Part of a small language model's weights.
Size: 12 layers, width 192, MLP 768 squared ReLU.
Architecture: LayerNorm before each block, rotary positions, tied embeddings.
Training: a variant of Adam for these matrices, 132M tokens, 8051 steps.
Each number is 500 + 40 x the weight over the matrix's rms, rounded and kept within 0 to 999. Layers, rows and columns count from 0. Numbers have three digits each.

# layer 2 MLP down, 192x768, rms 0.09, rows 132-191, columns 96-143
410510539489505507599511561538481512512490383509519501518499515516474584545534505520514523489492518466500503493434493488526325499478505660611512
466497481504485489535495447567500521490493427502542513524492602507412484575540499515476490510505509509503508476557515479496426520576502548530503
497468552500546489580519425526509512501505578515542507628505449510512540531480510496509506503505503562493511511463488499488552473541506538467498
501478428503409489481478548456508670497500528496567509421498460493527421473506496517467495493484496531506490496403510479507522512515500412469502
580513431492529507401520504515503564510495458493535498540498387493593625418541497463504497529488486461517510486498518476518449497424479481540489
558505603500595485558491528525488527519509546498560500422503426507374627526500495466442502492483513481480494519540495496487442444472502516363480
494493482497511491530503585533506459503500589490436500539492496506437530512540503485505476498479510501494493510457509475526439516481481408551505
527489570499476512547483474543509488480508404498519506523499562491562495563498502513519500484505514521502498506495509517505562491557490576460501
558501490509503518517517565510522474503510480486602494505502543496610557547488492486516510489515494505504494519456495501484589591510504529525499
455499665495400492520504509497504455498495458501427508457489428504480504533450511517453522527510492517521492507555477455497343434532492388528511
516510390501456502506491403511487515509505630506549495490496575499388574491483511474440521509523494531481506518561501491485487493423493478518502
469520416496553506635510584507488494492496570491404483544504428507393413604463503516590487504491520465525494510533514504486487544536501487444502
540501448500471501507496479427480500507511538502551506513498562502486584462519504544512495488495487468482512486375502518487433513367516597416507
544486506500532501473511418422469433485485542489427501466501447500470456479546487516536480501492511498504514479543487525465494474552497428511503
499512459503412505525480518413499501497508497492639504423488515506572517525533496509528504495498505591505509501522513474498528524436509398500506
547470545488408509494500446473502515505504621502413497446504489496547561340469499518505496519509499418499504499530485516509470425532524427643500
535508483509593511526517477539492406506490650498592483521498407503456631468519499483528513487505495535487497527545523496512511424487493380400496
370501501500469501398483542460520513494490471485557501536505400503510380433504489508457514493496486449500495484505495498491437449387502417551499
506516515502426496469500458506518443493509515499486507413507453498636496530536493477510492505509491465523510486493505505500502552505505459574498
450498508503449485495481493504523521484512470502527498512499511494631524547550512460452505503495502528532497496556514499500492538463483530583521
521517454506500499582505531466527442508499501500412498531498433503460556517508498498454518517495489524487494497620515505510527571439526526576506
589488533504491501557506438507503481503504542509564498404501519488536585427514488455462485503504494515498489499468508483494521429386527525552508
597465525501453511517495574554491521519514512492537513494493620491483505548522506490533500493504519550496493507543508518510487463494529417457515
444508455499496493566504494407510507512501385498594499492506527504575572421540503526509501509510489483506506506502490487498589478458525540528502
377495458493516506581519576538512527517511437496500500523494430510405403515496512488512527487481493498501492495545495479528559502606494500358500
498529521497519495499522397390480556503506482498571495516491444493521512540468496523472497499492490412514506503460515498473524596529510503528494
565515404497472504524476490538506552500514518491520505497501574493395401492502495503517502486508496675500510499472506495497549485637505487506482
535481369507481498644500471547508458502496499500443517472510467510679453520561495502492477496489495674505506495526504506517505506508480491500493
558521508495456489506510434496509452484491421491379507487497507492566429499490486507520506504497500520493504492540491508494590447554489518490498
546509484491460490574495510465523581498487452497583501515504476500468406521522493517518483497483504407488492488411498493507500473433520576510490
533490452507552492515505473589511583515506455494538505480495519500483422517491498554470488514500508508511501517475510508499429555554491555282490
523498482512503511577494503599501434495496546488482511404504559507459449565513493459465514495507518512484496482523504513497501572483524471474506
513490428503500499502491537578505574483507558494575495505497490482477428502561479495541486501512497492478505498666523491481508488536504557340495
446476633501545504461522449487500529515498523486484497471500478516539499491540508525428485521514515496489488492487491495500504582544474511420486
486497476496581495412481457417500411488493488506469501413510586497457579457477487519441505515503499474491495484460506535481534479445494472597505
577519559498386489460479517458512549490499487496432520488502590503404535534496493533475489510509496481507493490603487504504480554539506372504511
436490622504458508474507494547505507496501481500436499466495482500490509463464493524510542506503498646499507498502512517491532441530497559623518
589497586508540500432486551611498466516502419501420506418496557496467405538527508541451526504489493575512492481446517498516444458542506561513523
413476623500413497499481447506506521496504509506547509478498463497540586423510504508492519502505493552482504501545493489506439363438527459506505
540493543504487516500471470483526405496496450514419498501504421498576543497448488499543502491493495496505509511539471490502556524461529517514498
514481580504525477534488498520515540521512458496513490500506512496449497525547506494396525520516513545499490509406491493522516574535510524590498
559503610500560498488496555473492440488504481509520495461506578515452609463527501516447516521509498460481494513490483487514465491562497379559507
507537513493566494508506520498498479515504554494530487564498456511533595624446493523544523495516489523507512506520497520485480451567474451442502
564510595494538501531484455494491513478506428507505499503494476496494507404458497534449508492499480513511503491496483490508516452498512439401495
558499503498550484448500498444510491516504496514471488461505519494512576421444503455488487509505497556498511496415501491516473443535479605462501
545485429503509516481499562547487433485494483502494503562497615494471454568484495484403517484491512484495490505498525518499471566489491616477480
462475592498575501397500436607507508502512500487597494403505425497633643529544503507517521507512509444529512500480508512508480524583478540506513
503475463502480496381495340482515543495504618501489515463504541498485478452461498504581501473501505526495490502408507481489495559452488509511519
465468499494414492433491481438498483493495407496640504535509521491419591356503498453481488492469505440516490502478495493505533528528507548625491
545494534501470489466485536513490533519507486509392502489497451499477597512471488486460516525509504543506486490486495511494498448551490434536509
501508523500541499546504478517487548491490478492482479559504455501619455437539489482455499513475500448497487494545499530518567487593508505546491
563499564515599516479496480521504497506505480484633499579500562508533475546528499522490513486481505380506513502476519519505459526453488586503487
625507473503527524473507574478507473495505576495467486623495580496355444477500492446529487487495499503498491520550493496518436489429480523592506
477490530504507480435491648456488525488508492508655507505503461493490428393502501471519487512521506542498494501487508478496487415575482527426495
523509569492535506544496579486497442516497562480482494515499454504460545425472491489540491500483477532503509499506508492498585393479513472589494
505481422498405508533491444520495465497493385491492515465505623495458429504527503508424497501484511487498487499467486494514463556492518504494481
481482427488574505461496413493506439498496494489604502463494579505473566456509503480445517492490499449486507496419498503507523454419484540444483
449461569508412497623519455476498480521493506491528514483506371500374490515530494525524508498502505631503511482582504533479561490544501530457483
529511459499579482429487481474469570490509579506583514571497486507531489448487498527521517507494511528506489514459521481505576434488500461444501
479506423497549508609496481481502605505485539503463485538505506497501446420465498506465505498478501568513487495489494519510520446562500478557477